Weights of a small GPT-style language model, trained from scratch on English Wikipedia: 8 layers, rotary positions.
Each number is 500 + 50 x the weight over the matrix's rms, rounded and kept within 0 to 999. Layers, rows and columns count from 0. Numbers have three digits each.

# layer 4 MLP down, 192x512, rms 0.0838, rows 131-191, columns 384-511
452509468521566434518512421539455500537407512594542548498478540461566538511464467589505538496480540461506496576449515588516567588560473514436488426530541604440462467501498504453554460545499538427487444483402462492573425496532493489442554557515560532548491516434459543435488451597542602640472442512448499483522502476522439555508401543455630551525447442501597482577448421494473459552417
548547422484596418480536361506475423432525629479701570324636479522438556435469419540500552401566460519499556430478598484521612672501573512397427492565562479615542488609596492578502579521380566465473562440435434405462460461452576403598559583670507530493408377657534481561406636391462568425441447539415488461501480531397587456619549473600426610349378572464589420448490370362574552600400
480478528485541524523541517427561483484394525521484579489549546474568549416532465598419437516428520541555495523536483553528474490537485371478498518527578458500525529509515584552564485474507556601493496528486538602463474506569377480482522542395533628434579466475433427506574560486485450527522461604417593536542489544490491541609420489522452542480426527537438509551487431561571513485486
557601470579576564430542414496494495462468395506472528451590585470471500497409527527519553520404544466449602483563458487428442502472453537455576463509562531446534501388599502584583490511467545427451446542490540544495499434543487519580432558465527538421542437447567511491460437523482490482573464585479523541455493446451444446412512516451493507484516520425522557547519475549491571530543
536483537455422474543446474405550513545474527549491510446549486496479451463554396421551520510469471446493440514477440600446514466466522493434548487457512492525489428440492546457532481503511500551409529523492499516423604503468604546473441462536541514443448509504556449496514568563491482490501461401424510453440603544528529527499512502516501523501491465502445535454442493447561507468464
533523485450483513584494407492518441562523401543513550473442442433427499475540505418518487535498482484403512455494439538507537498470397422617455557520498507506495510473514517513512544359402454482426479526501508511583475562572454467488473450429504508596440534508479526550472517477404563476462504643529496436464542511414512578496524463535383527510599457409542513542459462481502480550536
538536473493428440384491473459560451562472448532517439565483453440512372433533473491529473593413540553529499506511514475537489451459479428464379436560573507419430469542480547539553447471537310505502546474528542517544480525459471439535583477493473390495483520485457504523540465479589468500457531432507525432568579477501569472505537545479558541529492436511481475517406526450495399397526
462469532419595544574480540469520488503483478588518554483470549434470411495469607438537634534490590509482541536489503507514533528474403503539509464488531563502514452458501442567482457519474491493491504438511472460524519568468451460524462545413478486544533552580506504462616494550519427463475534474480445501522525484478460530479603443517513515498489422460511457522441512501447366558478
556470520502432453472448419473484505464426465496435577495513539608495464566420446539538505553532594492548531462534537446507507410493497415504414459491533418544548568542507478479422464589502527464555503483513389539435530511555451473392533562439534520587427536518436525549542450430511535563539513468525607549514548585394524452518481509440429486581515513527505451558558498523541577537435
466427502469477533506542439478595380456424432498519464395521601598520473531492372400549456450509560406553448544469421449546514511508500482522434466538589519539482561449541481538544465536529510553524510482449432492411422535585471533487516491535472548479506544533402423543432551499504581506483523608461549562593579504492536503488530519501525510484378508446391532495489535457472557493534
515463576567506456498432489499614490536478604435529477565472505570537500487503587564463463482491504448577461447469485517590365491477449523519481379406518513543473499510506458416450517458493485533428538507499532389556431510651526472454498457479494485488509445479514461471506497524419486533498479447445504502524498501530533503480501460524527558461574511402487591538457499500497487462469
598521491506445569543502423455532448510505515617435541495466523527511449417547494484582555520471480529509465483558606538425499565495527574566539523545525427461525495478596445501414422435476605500532502440561557484579556529443539487461429488459497397571521504526476506484539521474499483429493541576553511664484517442463482424573446525606548507472473546536447541491552461509439509487538
478523572555497495469541464428523461518420462485541570455513483566520519429560475482528553483473473544409528533475441609504506427521500500479521456497468523467533424540498495445461418664458544478479449555416531493503561407450569476460545539519457491540556454587560551483472493578556498561499489566505566461478487436411547535532532453475434556542502486489378448570546539558485465529469
534538468456481529417497567465528493483467568456533509451415461504532545440516556474548447451577482468491448584401507536439567506503463576509509507497527523518610522411521623438540428563465446468435440513497474519512484442521575475514497586507569430384560510502547479377560510569609446504393536463550481427498508567466483464510433577592538486507522437439561546436524608642520475514538
486481576572510500385514423540544463447568513506613544411541534481494484494559542542532540410531448539497421584535489540518501499603457437512631514574538493388608367532465533463535466502583524503614452474531509441511516399466465540508554486507505475462402453539537537557439533512461473407496484517441481523468287502447530584538456431514463427462552580467572430480521602522482499480433
458494467433473502567437512563410550474544516479517448493493461400577498527474409541469396483501549463547524571376429456551472408544456548455477491567574493582463473526573576559456550537520492513500571491515511534466474530414496552472456575374518552499560483526594565455550518479570477486590565492412536483517616532559449497447503449419635519481472428480603588541407514464385511500510
536397425564518491468551501561532479524491525576542505558551463545508496526458556411461467448538594504486527475534431593475521434432492430567480453420540590577438529472522544495519448436464485482448512526527563469509519589486413417487509388551465519537576456448500607478490513521494562521504539563567514490466445585387491536502418521456481523457572516508475444470425514531475546458578
525387517579438543456514512485562467498542494481507551493501525436515491484449506493469570499490501551503401454376426485530555479502438403558516523519543491490467489483531576570528493564550570634445467508531514544503432453503520488500485472461521461578497531446551473489468518526457493552465509559483544525525426433528397517485445454505528542495480445556469526539461532486468521408452
472514528480491514579494537417501494502513490581518452614604549452512477498560504464477477449610487531466490525589532512492411409474441476498624434558515518519447514590583474547551444534479436372420447529479463429457548543502416597562474484526476492572528437491424542473572514550503460479475491500528554504536554476509515562540456557521469507395496423434469526533514554460510528513492
524483461443587482569539489449556523438433489470501540525528481501487529476488422475504559498563446489539492556517535508462466478561541536483519541519562567498457504537467467475394468504462382486486550474561536475483516497410489470509502488517422513627478502509456479600460571475458501543478504453505451496469479577567520575540488535568511502508442462477552493394426543529532441445499
490507480531425545598508462464529485528563512514579487431529485359555534430464477419521525453507425486504426526483490462492519446554551528519437489476443470529447478426580524533488500536426445419495528482583418441453475569453478500521471480418510480497534461525476574395524519450492478516455480506472539529571532430461511479449585472545510493496456442538489483452469516482471555527536
489473522488422474486449508555516425505470510522554513412562560459561522563525408457412496446464507541461562500507553487557501467550541508501567455483548520528506448485503513467505477431552463524498542639465508494462522488498588450403543429527435503447454510523583494501488469418476473513432410478403566551443450456488447506499530485470473583421458537562433541500520450443501509478502
509534502434536484460541466559487503514530481468519487522524480438469467489498494513483515486430467594546449525514383484410374456553560470552487517506533566502474549561407531433577465498514453493594493537550555507406527568499476503426555532527537510540535477406536477563471488413434473480520600483553508522542461506488535499451515513393461389508498484440427471522540412544528553591426
639510510501422522528472484563532539558474457554541462493447535492528629447524490525532494540509413494427504585452530415485555378557507505465414505485507509510426553411481513472468478410503490444539547432542501558476490505371436531524515598462427475538548505535523447528549510532556577513476550511517521494473548438520486420398481448564559457484541476438475475432467525432562470435469
558513497502566527553487540451473522423494538512500487469490582508561403531481542478481478491420480486432538491412485581494549541480516498454431513441443527478521609432614551540498449522544465577412500437538513532537560590503565470561427494502581469546491503481512503563512511456551514455498505507499524401519544485487437509535475508496525402527448459588464473465466502544536482530539
482540477523549446493464547555447540450535602451450444495482456553526480494459497469463529553553635545532572459505529449505474538634473620516603463577466439447476457463441562551506497496439518500469440432533457530515463537520518485471543508456464499494445403494524457569521522490444593507537466552553487437382576594593497569445452459538440527545520533541531573395454489407520580475491
552442496498548480457408490506466499512573443430476410441532492526577556530557486462542420511474460477583559483547602485426505504502504493452503412521546510421635540509355538593334514534541411569470557469527550500469489479568441520409543553510428553567460483469532450597562486438403509604511468443565498546623459529461562483448415473525543493577437536510491585438473478571458513506507
624502470511460522409512423506466520543596556496529472573461453444556482512477443568393495508477545464519418590540595594498440498397493480464547442473487473515457419439533465524449459405560529563399504568534606541554444548518576414582539571521531569528534529558502475422522522496395506430515469462533480516505480476599438628472491605549540489525412336491492559541530475492468484514532
442545488533589634515486420599531489549428497505551556500497649505499453479441468485477551499493437536397462512465544531475425605456432499444510509548588534460490485508569534444457531476383473473541518525566542525465509536511512415542551523524542455488463453566545511563444526484496484423492579482436481427496424448509545470525492554501321531462517624507471437529567512463548441444428
506528568475540455511430448393587494518548414536511432477540430482511415451467457519473566456565599547498435456571395503535489522508440519489491469543498519464477412481437460505480504509531570489475554561544542525519475525513502501551451524540505488527409512452335435555500513522521544482504482527542481519587513628523606478545464533444516506525488443441470382410559568461524592448500
387509448515487490480489458469513480470513525480519539455437502532573424552474453567466502544572581536522459505638586355458492513511552497425532477463530422547485489565512558489552500476442486458443449492526490450540541569513480502459422561486428503531558476474465473442646475441575519576498640533523510469458606603519478540408508469523529552517535530616431519430469528517497551464469
439507532549496491439503402537475499468521493493538520515506403554422555572462375497494619534452456387455524510445479415556520525525533520518495507502502542484489456521540599441442524507484490530454541450461534435398571524543578524450538483512485529478401566555499469473463488430442440554564416560453545531574459477474507419529569423530477461570535441577561438496544531512524492503470
463471517395480546541565435525624457583448404625490474566540465477520541401552481495546525348490527413643485534444470480416437495592521526479628535470569502532666500506455490512535434531470495389532526427480531522495538485495528523568433482502523525531549416465570489470534471525427471509496564603495469518588499514473459467383405452401567553560545534544605524464448502533420525552493
514511480455479482628488475503459545553593543480530551522490557500465514537507504518541425550402443482484522494549462529530516467422471486572592518523386431603536565505495482427523486550508515403445503594557500562511462484455499390493477562466479467516450520497497512508469429522596533469417523555514490431517451413450423512488496533519484592447510532529514587493547523443451424532547
560462452495555402531503592506567586601533384551427573482475464530515405417451489475460496537413448511574429479560462614500490556505473454496551501504472469538505467510515462422499545630487545499519586527497518394483538359496469506536447535536471447473468496533486519470561518493628476480553542508540439459531519565465500559552490515486503498490493518411379517473487503458503545510511
505412401563512524527613520506538528528621533565510528461538529480497496512482518450510499530548446451601549423428558551531537482468543582566531463472522422462502485392485428379486532545483524431514542444515429596485528520578495458483437555452474565508444522526538498482425493549454570473420524547433476500516484497571556511542545579491561494529478526516450559409446430524513449475574
470523422546526535608482479491579486512504490464564411501457522530528482527583457523518473587558567471444463517472532571533503535497400404437579523528574420560430545466475503521533528497472493438514512442528450619496411436546457463484487466457484536433458601545491480577487560518639502428464500414454477526522457540488484577505518608435559607392526512475507461565522458553510499529570
507534543418412460513585529463541517439480405510553496424456437537438477460474541579469504528491512448546447537628531553518430502570499543480494552506605410432560456446447500561501494496416498523471454528539474514415550519546500503362478438456428506401538483518489571490407437434449418436446464475471483528465525497486511504531413548553457455533527508483477452573505529524525551501499
537500659561474531573608535506537515452545493461417442514486474478446537526519554415490641465449514454445447476458475585478490470550509522475487525568401535497486494439499513538460480514603528508435475446485505478496505593565513556496572485544529530389472542490494425493557474522472490493464543401479558477513504481472503569486607444507505641525593424508420558512494569443488535506479
469514568466469533532475618542476485480468506541396505517549466523523549449535540495530455536442472621452466468481523567491581450462443421490495467490495514510447507561554594470464519514591465473463607502441537520593508535503491562474465547527566555511621630425530452474509445383515512534536524492475489483466477520498405521382578590497521526450503543641510579481486442494453498503617
518513525529554464392474495525422490445546531427501506490510421396498430382523484523557452475417434471571556480387453595508463441484487520468546455505523506600580495437462459427454588537480506534509592441488489492476489504560543407488489480472450609602526523496614556433483478574617541463478440515447580433536501488522490502519487500530482473403565451505447535442498533515545468379524
559522448455528560415532525445460532513491553431497544450417470565427492544439514461496466410524533504613483537531486500540459473520525526498505451438615494442530522464481518502465513472489524457532517473535521513444477466529449443460454584394467496523449457482488536480415492505542467554497441538561406485447504515474492505466433553530532613518465504480454613478501496525545477483425
546544445516488577490608521506552560484439493512513538450451438537509495495592434467464412459453561554459495529369478466526526502548443534451509501402470516568571573476475565492522508364542383469477445479482605589499502465556549553491585376482494558568438411521578466470475530547467605509527439518468554472585553408470463528538548506507539560448533493545584534503511438566593552633567
518393482540488489532521598410604474579495553477520467551493590519552542647425524509588480477539540509523477569536427416415430547623482511516446520508459497450519457447527490541574515528549524435464532458515502496487520482529467503521561489564668555500491497391423505429519465545463451477498394469552502492369576567520497505532465493490428500505516506472544487561616521495451548554483
502554511474460554601382519522536576645486524485502466485455523526548537519453529505503509426521474549522482466456534398542508500519557467479535556554490517576483544486482521489516423461515533515403499536563464524545441529532449409512429518479558515598500482560542488421435464516594419529394454531525524510480423485455456494536553450565490535553523426512429487482516547537531458492440
504458535493520490591504520536504504562477525511437521498412506452637527571484570517484456520348473531497488496462482557478475497543477447527651471492502380539541468588454630391499515481537519528508508550512412470522527448548606517625510498457528551450543533559487530486501511497471492548482542481449447485511491479400512453460515488577507520428523555442427503456506516580413534468587
475556544483559480535470548548525500503500488478486561473539621505494511480466471441469499499598476492478562511465459565466457595560483511470551496507499467555555454543556473453541525487544464487516532548497523518479448465560485516430531540501501459550471400517538442520431459502426538510439545468446500451513586572464595468528404481541548413465562475610576539486523505504553549443432
528521481571434446555571516392510538457509444562424505501594542532451444482444570483485537459510588572435515464475390433467547480654583490440519613464463603392548461482448531441533542554529498521497534501475513496495423517469473503562501478498416582398507437446537428396501548440495492485557574532374469521504481476507487494514518530462528381476506584498485493483501507434455413419544
493575471429467539435527481444515498503486452562551471437605483518532485448521487567497568433404529518462490420427500540524471502504519491450509527396497492473474536484491436536414533463342479568524521508486495428599532506467600505591336482417398568489542426526596494648510525517503559574550488453467458454510551545465545467555584525584538609464469480486439507461554534542471497443587
556518582526520507551459481403569491422440481479537500550476494505534574387515425505539603615456421489530469542486517444501448510502530534467486510467469517484512536497443491501498552458498408465603473470568552477489408386528424527506525434335465517617548475494470558532409488513494455503505455449478508522482476469471474473609484549492499481532471551489463428458492489597513408522437
539507517552506493552416429470426478505499541517541435548590451454499573521494492554515484534469620445468524502524616512512484512504417375498439496470497521407500411500549483477529458415480481493488561504531466469428498482581509561518592514512553428540397479563551500520469545488467459484411431505611485483475478499483532487413458540503598506528483532477566527473519464527464556445492
478523473510517393504519477467463544441507537503572448449553539558530487471515539513456537482571539521521537490480513598582548514513512517503495435540505490446439479520568471483460543504428384407560533488488571522443493575430536480574563475499488540492479510489592549487493380419442478527418527538495504476481517469449495495456489519459517511500547510460541576511555538463499447582471
594453460543533474470416414463510450501407476505446576422394524484567500470529481489506465553445462524509508441555501480502573482521462489424489507491541452494568507513513458475479461579517442564534561561656486463465571445535421418470542557462547511456494529559514453409549462550477559482507490538544447474462460493467496494502377435500588465434480526539527431447550475541398422540464
472543562506493566544450462614536545511517464527521485523463348503471576444578525458507513396489523476421531490401487535465478501494493536464506459523493509489580549406678478518539455495455536501479544479446542512476455634527574385473558404484541424503498543601480522544456512493523477556558540629464547497469466532520476449541469526504523525524483576480416465465523566518515495473459
543513493540519454559537635532532554498562475458482481450613500494540553445450524503497507518454498459572484570506469476514443560475535463444543509465463613456500546531546465494516568541499529556546309512526465514563468543507439558462517553437456496487531428443487533536463516628455445535358537484590445502515447475396494511505554580432477468475498557503477548548532569562615530467382
481452480541477503517475483417558491479521361456493451486528527538496531463509433452460525385478557474429567599504587480508553491495567380488460615516551592474468422429567467501474532483453531554480513591558536517434534485482476522538509571483548507445487460472543560490460523555549444442476551456494477515424498470467545513432600546489560548623403539481433512488481494403520494596415
586526461412538434439491438557462532472462473454453529454446523550461544464476505537523480419479480426510435515446549451516569332593495407566429468552524510509557470471420510463440481466588520491507529435541499466560555476455553496512486511540449527489489482546568440497532585462477469499521499442481554600486454450449574461468481543472429571574523550518448550479470524511534492428520
562471485570507495530503518470519504463541469535549443487509487519455562432502529446575533531545534507456563522529509457540536494496473487555482515491524454536531471481451493524466429600519513556548537491473439495528433481463623359527554562559534473488399368581503510453571480456483557471465510487529463519565526485465452473593479491512522459542524502472527517424427540419480604543508
535508483507525552606503454463481455477558565471466466512503546431470603540485401475560451510530407509468547458610544475525556496425544419519563459426470449493474542555552579501569400532489468551483487459491547633551511490419504596533501449446505550531516593541423448519539489559601492520443480541496554450453463500512472483426585472559421485496512528505521447534469543476513450412517
487542447502484531511447417517463473495558476447444466537481496479443421514435481479435601519491520457546452491436509575511480561451545498483490533493493517539621500439561541476516455513366608432477457546530500509377505466497467508510485411490529469516450518442450557546293496489462464510503479526519419523467555538545538507491479500540511466520562395493519495636449489495558482555506
457396425467479542462464488595472444417513568489522490467389533399524441484507508530502647525492600460459538533485587526498557573477534509470511490379546508454556439425465552511518517518489563523513483639421512469549457496493502523476497556454453508528547569441481502521492458562487559496488538457408546528475520480423502486443521532494436523520512486503485534504447449496555500497459